{"n_layer": 17, "d_model": 128, "n_head": 4, "n_kv_head": 4, "head_dim": 32, "d_mlp": 384, "vocab_size": 622, "activation": "relu", "norm": "layernorm", "norm_place": "pre", "norm_eps": 1e-05, "positions": "learned", "qk_norm": false, "attn_scale": 0.177, "bias": "all", "tie_embeddings": true, "parallel_block": true, "init": "normal", "init_std_qkv": 0.0442, "init_std_o": 0.00756, "init_std_up": 0.0442, "init_std_down": 0.00756, "optimizer": "cautious_adamw", "lr": 0.00189, "lr_mult_qkv": 0.4, "beta1": 0.9, "beta2": 0.98, "lr_head": 0.00877, "warmup_steps": 432, "schedule": "wsd", "decay_fraction": 1.0, "decay_shape": "pow", "final_lr_fraction": 0.0, "batch_tokens": [16384, 32768, 49152], "seq_len": 256, "doc_mask": true, "train_tokens": 158600000, "steps": 5432, "dataset": "wikipedia_en"}
Each number is 50 + 12 x the weight over its row's rms, rounded and kept within 0 to 99. Layers, rows and columns count from 0. The size before them is the row's rms in percent of the matrix's.

# layer 5 attention query, 128x128, rms 0.0754, rows 21-31, columns 0-127
113:47 54 57 45 36 57 49 61 49 64 56 48 51 72 58 58 47 52 39 44 44 32 28 49 55 50 62 53 73 62 55 62 34 29 52 54 81 28 42 64 39 61 37 59 56 40 44 55 52 62 39 52 52 47 55 69 28 55 13 46 42 52 60 31 38 72 57 37 40 53 38 32 58 50 40 51 41 61 51 34 43 43 54 46 34 54 59 47 60 54 40 39 44 49 43 78 55 37 27 39 34 52 31 58 60 33 47 53 46 55 62 66 57 48 61 68 46 65 59 43 40 33 31 64 44 66 47 72
078:37 42 26 80 41 59 77 44 43 53 37 45 54 62 45 45 33 55 52 57 63 40 46 48 62 50 52 34 47 34 67 47 61 45 38 65 60 32 51 54 45 60 41 60 79 35 47 46 46 65 39 46 36 63 50 49 65 55 55 47 48 28 43 76 63 68 55 19 44 55 36 46 60 65 29 29 49 61 42 61 39 33 47 52 33 29 48 58 58 78 59 39 52 66 47 52 43 47 50 33 65 65 46 77 58 38 52 45 50 64 49 64 53 50 44 51 72 52 53 63 56 44 44 51 35 36 45 51
108:63 40 52 53 28 47 56 45 54 34 43 59 30 52 59 44 29 59 39 58 47 52 42 59 56 39 51 28 40 57 77 61 40 41 46 58 65 35 65 65 53 65 45 51 61 27 47 43 48 59 35 46 41 57 59 68 46 54 45 47 55 31 44 44 47 67 71 27 42 60 38 47 64 48 44 42 40 59 58 28 41 41 38 33 37 60 46 49 64 66 53 34 65 42 68 67 37 56 22 26 29 69 34 47 54 46 64 35 58 53 64 72 67 61 45 66 58 65 63 47 48 43 39 53 44 34 38 52
095:53 53 65 63 68 54 35 60 33 44 56 63 51 50 34 43 54 52 50 41 73 64 53 48 38 50 51 64 69 45 47 50 55 69 48 51 35 67 29 39 29 39 48 55 49 63 71 32 88 43 53 54 46 48 42 40 37 43 73 60 62 69 55 62 55 17 55 72 55 49 62 57 40 53 54 56 38 56 45 65 58 39 55 70 67 58 49 33 39 50 62 50 52 65 34 26 39 50 66 51 79 60 54 34 33 44 40 47 46 40 64 48 61 51 30 34 46 38 44 60 57 50 46 43 50 52 39 45
079:44 58 21 59 50 55 40 67 29 37 57 41 28 63 58 39 54 48 34 60 46 43 44 47 43 60 49 55 62 54 63 61 51 43 40 53 62 15 43 77 28 49 42 44 55 43 37 30 67 59 50 53 38 68 56 73 58 51 57 38 47 43 41 50 64 49 76 49 61 47 49 41 71 58 53 48 25 58 57 52 45 51 49 57 37 67 43 44 58 59 41 42 54 52 53 49 35 45 36 28 61 50 32 57 40 25 37 35 56 56 50 71 42 70 47 44 51 61 54 47 52 19 40 66 56 57 42 71
079:17 48 60 60 49 38 66 21 73 50 43 52 38 46 59 50 49 46 66 63 48 44 58 55 51 55 32 39 36 37 66 64 40 59 34 51 60 46 55 67 83 52 57 30 46 50 50 45 40 52 42 59 72 54 42 54 69 19 58 36 63 45 57 57 49 61 47 66 54 40 54 58 58 40 48 49 50 36 43 59 30 52 60 37 59 21 43 52 49 45 42 42 27 41 66 50 53 47 46 54 36 54 64 43 72 57 63 59 59 69 44 55 58 44 42 22 58 42 40 62 66 53 59 52 61 55 70 34
100:51 42 69 64 64 52 55 45 45 44 52 53 48 27 53 64 48 57 49 41 56 64 71 41 40 27 40 68 33 31 39 56 65 47 54 59 40 59 79 17 41 49 60 57 52 52 61 59 58 43 41 43 49 24 52 40 47 54 53 70 59 52 51 60 51 50 39 84 50 42 48 69 72 36 60 56 72 42 53 63 48 59 24 55 57 38 42 48 56 41 56 46 52 50 39 44 63 42 48 48 55 43 63 61 52 56 56 75 59 25 41 21 59 37 49 47 33 55 39 38 67 66 65 48 43 65 48 40
102:70 40 34 35 45 52 47 34 40 46 54 52 39 81 62 42 40 58 60 64 57 46 48 56 65 61 68 38 50 67 67 50 39 45 46 48 55 24 47 47 49 56 33 69 61 35 54 41 35 61 40 48 59 59 56 66 58 76 50 55 44 49 31 35 39 61 55 19 64 57 49 29 51 61 40 44 30 71 44 41 45 45 50 50 42 61 30 54 68 61 52 35 54 40 60 52 48 69 45 53 47 75 31 51 49 48 41 33 42 50 50 44 39 59 54 52 75 32 38 60 44 34 42 35 42 26 33 46
102:53 43 34 16 49 27 54 26 43 42 48 37 62 61 59 49 42 54 42 66 47 48 51 69 63 40 56 37 42 83 52 61 67 44 42 68 53 30 51 51 50 62 50 53 38 42 61 68 37 60 33 46 46 48 48 59 53 51 47 38 50 38 70 31 53 60 42 24 68 45 47 35 57 64 40 65 44 56 38 41 47 47 41 33 35 25 44 34 38 59 34 68 35 43 44 61 46 53 46 41 59 54 49 48 64 53 30 38 46 72 55 48 49 32 61 61 60 54 69 48 59 54 51 56 48 42 23 72
078:46 77 57 33 49 57 36 38 58 48 39 45 59 60 73 54 52 36 58 47 37 56 48 48 36 49 39 73 44 61 36 43 55 53 30 59 55 72 23 56 46 50 45 75 40 45 31 35 65 36 48 45 63 40 58 47 29 62 41 58 51 74 52 48 68 48 57 52 49 52 70 61 28 33 64 58 41 35 67 45 54 49 71 41 42 60 44 33 49 32 34 32 51 46 55 65 57 50 41 39 62 22 47 62 29 63 62 51 57 53 49 40 58 42 59 45 49 67 43 60 44 42 33 63 50 41 29 68
086:51 61 38 39 46 54 56 27 41 56 77 63 58 68 46 49 47 63 48 47 52 45 29 66 63 72 65 40 57 55 57 73 37 35 53 69 61 34 57 52 50 61 35 60 55 30 72 54 33 75 59 29 59 46 53 67 33 41 25 66 44 44 43 42 64 62 33 28 49 45 43 37 67 71 49 59 58 64 41 47 48 44 48 52 32 52 42 49 58 51 56 62 73 69 37 68 67 30 58 36 55 63 39 60 56 50 41 39 49 52 49 51 44 48 63 52 52 60 57 54 41 49 43 45 43 54 35 75
# layer 5 attention key, 128x128, rms 0.0587, rows 21-31, columns 0-127
090:46 54 60 44 70 61 45 45 44 29 45 46 34 31 42 57 41 52 50 47 31 39 54 51 57 42 55 65 47 45 26 69 52 46 50 72 56 45 66 56 29 58 58 50 29 51 56 37 48 36 53 49 57 37 53 63 41 66 45 56 56 55 61 46 59 68 53 62 53 45 33 60 70 53 50 62 42 51 66 56 55 43 46 53 34 52 52 51 40 59 38 53 48 73 31 42 57 24 50 50 57 56 63 54 36 53 37 42 64 36 52 44 77 35 53 59 00 40 46 48 51 64 34 39 72 54 48 62
089:26 71 54 37 31 55 56 67 30 45 63 49 54 35 49 50 45 45 33 40 37 35 40 51 50 44 61 55 54 52 26 73 42 40 51 66 47 45 63 53 43 61 64 50 49 54 41 44 59 44 34 46 43 41 72 65 26 55 48 43 56 47 50 42 70 63 62 58 52 68 40 54 55 45 45 35 64 51 54 40 48 49 45 43 42 64 55 59 54 49 49 55 37 74 43 59 53 18 39 39 69 38 50 48 44 57 45 56 83 47 45 50 66 42 50 54 04 50 67 33 54 50 40 49 77 42 64 53
086:38 51 60 55 44 39 47 39 38 35 53 53 54 30 66 69 33 42 31 34 31 29 49 32 54 56 67 48 54 47 33 70 40 37 61 73 65 52 61 56 41 57 56 49 46 53 51 56 54 51 54 43 51 45 79 62 46 42 52 50 52 59 32 60 62 61 51 56 63 71 42 48 65 49 51 68 56 46 43 55 56 43 43 49 39 46 59 45 52 62 36 49 62 66 25 38 43 16 41 45 57 49 48 56 43 50 34 61 71 49 52 37 51 40 52 55 00 55 48 48 52 65 39 49 66 62 43 32
092:50 48 23 49 59 56 35 43 37 71 53 31 48 74 46 45 54 62 58 55 49 57 45 78 61 50 56 40 42 38 49 34 64 52 47 23 40 58 43 55 42 41 46 42 68 52 57 67 55 38 50 51 67 29 50 50 68 43 48 60 53 41 41 36 35 37 45 62 54 43 66 42 29 50 47 37 53 66 43 55 38 44 67 60 69 46 43 59 50 41 54 64 49 43 70 48 56 71 73 59 34 38 30 40 59 47 69 45 43 67 55 57 40 53 51 52 96 39 49 52 40 41 46 45 30 40 44 34
086:34 57 51 52 60 47 56 46 42 48 53 47 73 26 43 53 47 35 27 41 59 32 33 45 56 51 74 58 49 46 35 69 65 57 45 71 59 49 63 51 47 60 62 36 37 51 43 57 59 46 54 38 42 37 60 37 40 39 38 59 64 37 43 36 80 53 49 42 38 62 39 45 52 75 53 52 56 40 52 46 63 43 47 44 43 53 57 42 50 49 40 79 49 71 24 49 46 16 48 39 59 48 43 36 39 46 44 45 67 51 53 46 68 38 44 50 03 60 53 59 43 55 30 50 59 62 52 50
102:53 46 62 51 33 51 58 79 50 41 49 48 44 51 36 42 33 45 65 46 51 48 61 20 31 53 70 34 57 56 64 32 56 25 49 39 78 55 55 64 55 58 48 53 71 54 57 52 49 50 44 37 44 60 24 63 34 43 73 69 26 41 59 50 56 62 42 43 38 73 56 57 48 49 41 70 51 48 39 54 44 33 46 46 54 45 40 42 47 43 35 51 46 46 56 50 39 37 29 62 84 54 48 59 66 44 46 68 39 55 49 56 40 40 39 46 50 59 57 19 70 48 69 43 50 59 42 51
088:69 51 49 43 43 61 51 54 69 43 35 44 62 72 65 44 64 53 55 58 46 63 52 54 53 61 24 49 46 55 69 15 51 63 50 39 40 64 38 51 60 33 57 52 40 52 58 59 39 36 56 53 44 50 55 66 57 51 52 41 52 40 61 61 31 37 57 49 54 42 54 50 37 38 56 42 60 37 50 49 49 46 51 45 55 50 44 51 46 41 54 38 49 21 58 51 42 76 53 56 45 28 55 38 99 51 58 48 37 51 49 40 25 59 38 57 94 36 50 43 51 48 62 50 47 51 28 42
088:32 51 57 49 59 36 56 61 48 32 58 52 64 35 48 69 37 59 30 47 48 24 42 40 53 46 58 54 41 61 27 83 35 48 53 58 47 43 50 62 44 55 44 52 38 55 39 42 50 53 49 53 46 53 81 53 44 48 43 52 55 47 40 43 60 63 57 68 39 58 33 33 64 59 28 69 48 52 48 56 31 52 45 67 30 60 60 46 63 49 43 63 54 65 29 37 66 34 35 42 66 58 43 62 22 70 44 40 54 42 43 56 72 44 71 58 24 46 60 58 44 65 39 53 61 52 71 44
093:30 49 47 48 53 43 54 58 47 40 53 59 54 23 34 56 53 49 56 33 61 37 48 46 52 49 23 61 47 71 40 68 46 53 63 58 71 39 56 65 50 65 72 43 47 51 31 30 58 51 55 38 52 35 62 47 47 24 50 42 70 53 42 62 65 46 51 53 38 52 36 55 59 59 48 59 41 50 52 59 51 47 53 67 49 50 59 46 65 47 31 58 53 71 45 46 46 38 34 50 66 63 63 48 39 70 51 60 70 59 52 38 70 44 63 36 11 51 48 44 64 53 36 35 85 71 56 58
096:58 23 37 49 55 52 45 57 49 55 26 48 58 49 37 24 66 56 50 55 54 73 55 56 49 45 48 37 47 59 69 34 44 69 51 36 20 54 48 36 31 49 48 35 51 44 62 54 59 65 51 56 63 57 51 66 62 45 61 41 47 65 59 52 25 56 37 41 62 43 50 32 57 57 64 71 43 49 34 55 53 43 52 60 56 58 69 47 46 64 45 55 35 49 58 52 44 68 64 70 37 55 42 45 69 29 49 19 34 56 49 58 34 45 52 53 77 76 53 46 47 57 66 38 46 55 28 65
088:50 51 58 41 54 40 48 54 43 37 41 76 44 35 51 46 49 67 37 52 52 46 61 49 45 46 36 70 48 49 18 80 45 50 39 63 62 49 51 55 38 48 73 43 47 70 59 53 51 38 51 52 57 38 90 54 46 56 44 44 45 57 59 62 65 59 47 69 36 57 44 47 67 49 59 60 67 58 62 59 58 55 56 58 43 40 64 53 43 46 38 68 48 56 37 51 55 37 48 41 67 44 61 61 30 55 33 53 68 61 54 44 78 44 65 38 05 47 51 59 44 60 40 41 61 57 60 69
# layer 5 attention value, 128x128, rms 0.0421, rows 0-1, columns 0-127
099:34 49 54 51 49 57 33 48 47 56 18 23 46 31 38 47 54 65 59 57 53 44 56 45 17 25 62 40 51 56 49 57 64 44 66 45 31 54 51 57 50 43 45 66 35 39 53 49 52 42 50 50 45 43 53 50 60 50 57 61 47 64 22 85 39 46 53 49 63 64 43 54 48 67 35 44 39 54 51 60 45 19 29 61 55 27 82 46 49 51 56 69 47 58 51 45 56 26 59 51 75 52 46 56 55 57 58 53 57 62 43 36 54 37 60 43 63 50 59 65 44 61 37 48 62 56 33 38
101:61 37 43 73 44 27 49 52 52 40 39 42 76 49 62 63 44 43 53 51 61 59 66 50 67 28 49 43 42 28 54 71 52 62 62 48 40 43 48 63 59 53 43 18 57 55 52 54 45 66 36 58 45 39 56 34 37 61 57 43 59 21 62 38 60 39 51 41 57 69 48 64 40 55 67 30 35 48 56 47 40 25 40 71 52 29 37 61 48 67 50 56 37 58 56 59 39 68 52 55 44 65 65 54 58 22 64 42 51 53 60 51 43 48 40 49 34 56 64 42 49 42 46 60 56 80 32 47
# layer 5 attention output (transposed), 128x128, rms 0.0743, rows 0-1, columns 0-127
109:67 47 35 65 54 44 48 65 74 31 45 74 54 55 53 50 51 27 52 23 58 49 51 69 71 52 51 63 48 68 59 44 48 58 35 44 53 45 61 52 42 47 59 44 53 51 52 38 29 42 45 61 59 24 48 53 52 40 46 50 53 30 54 51 61 67 47 57 68 35 71 40 48 51 78 65 54 51 53 51 49 74 50 34 57 41 16 43 61 45 56 51 54 41 53 33 27 70 60 47 57 50 59 44 41 42 25 47 28 52 39 43 61 40 41 53 49 66 44 56 45 53 61 26 40 38 67 72
100:50 42 76 48 55 81 53 44 46 43 57 55 47 40 53 33 51 76 29 49 40 46 23 40 45 65 53 66 54 53 41 37 37 67 62 57 46 63 33 56 39 34 47 59 49 63 62 48 29 47 45 52 59 39 44 75 78 53 44 31 52 58 46 45 40 62 63 46 59 26 36 43 74 43 63 72 69 61 53 43 45 47 58 44 66 53 44 41 33 47 47 66 66 39 49 42 79 39 47 46 58 57 43 69 42 69 42 60 56 48 31 45 51 63 48 38 50 38 41 63 47 43 49 44 31 35 65 54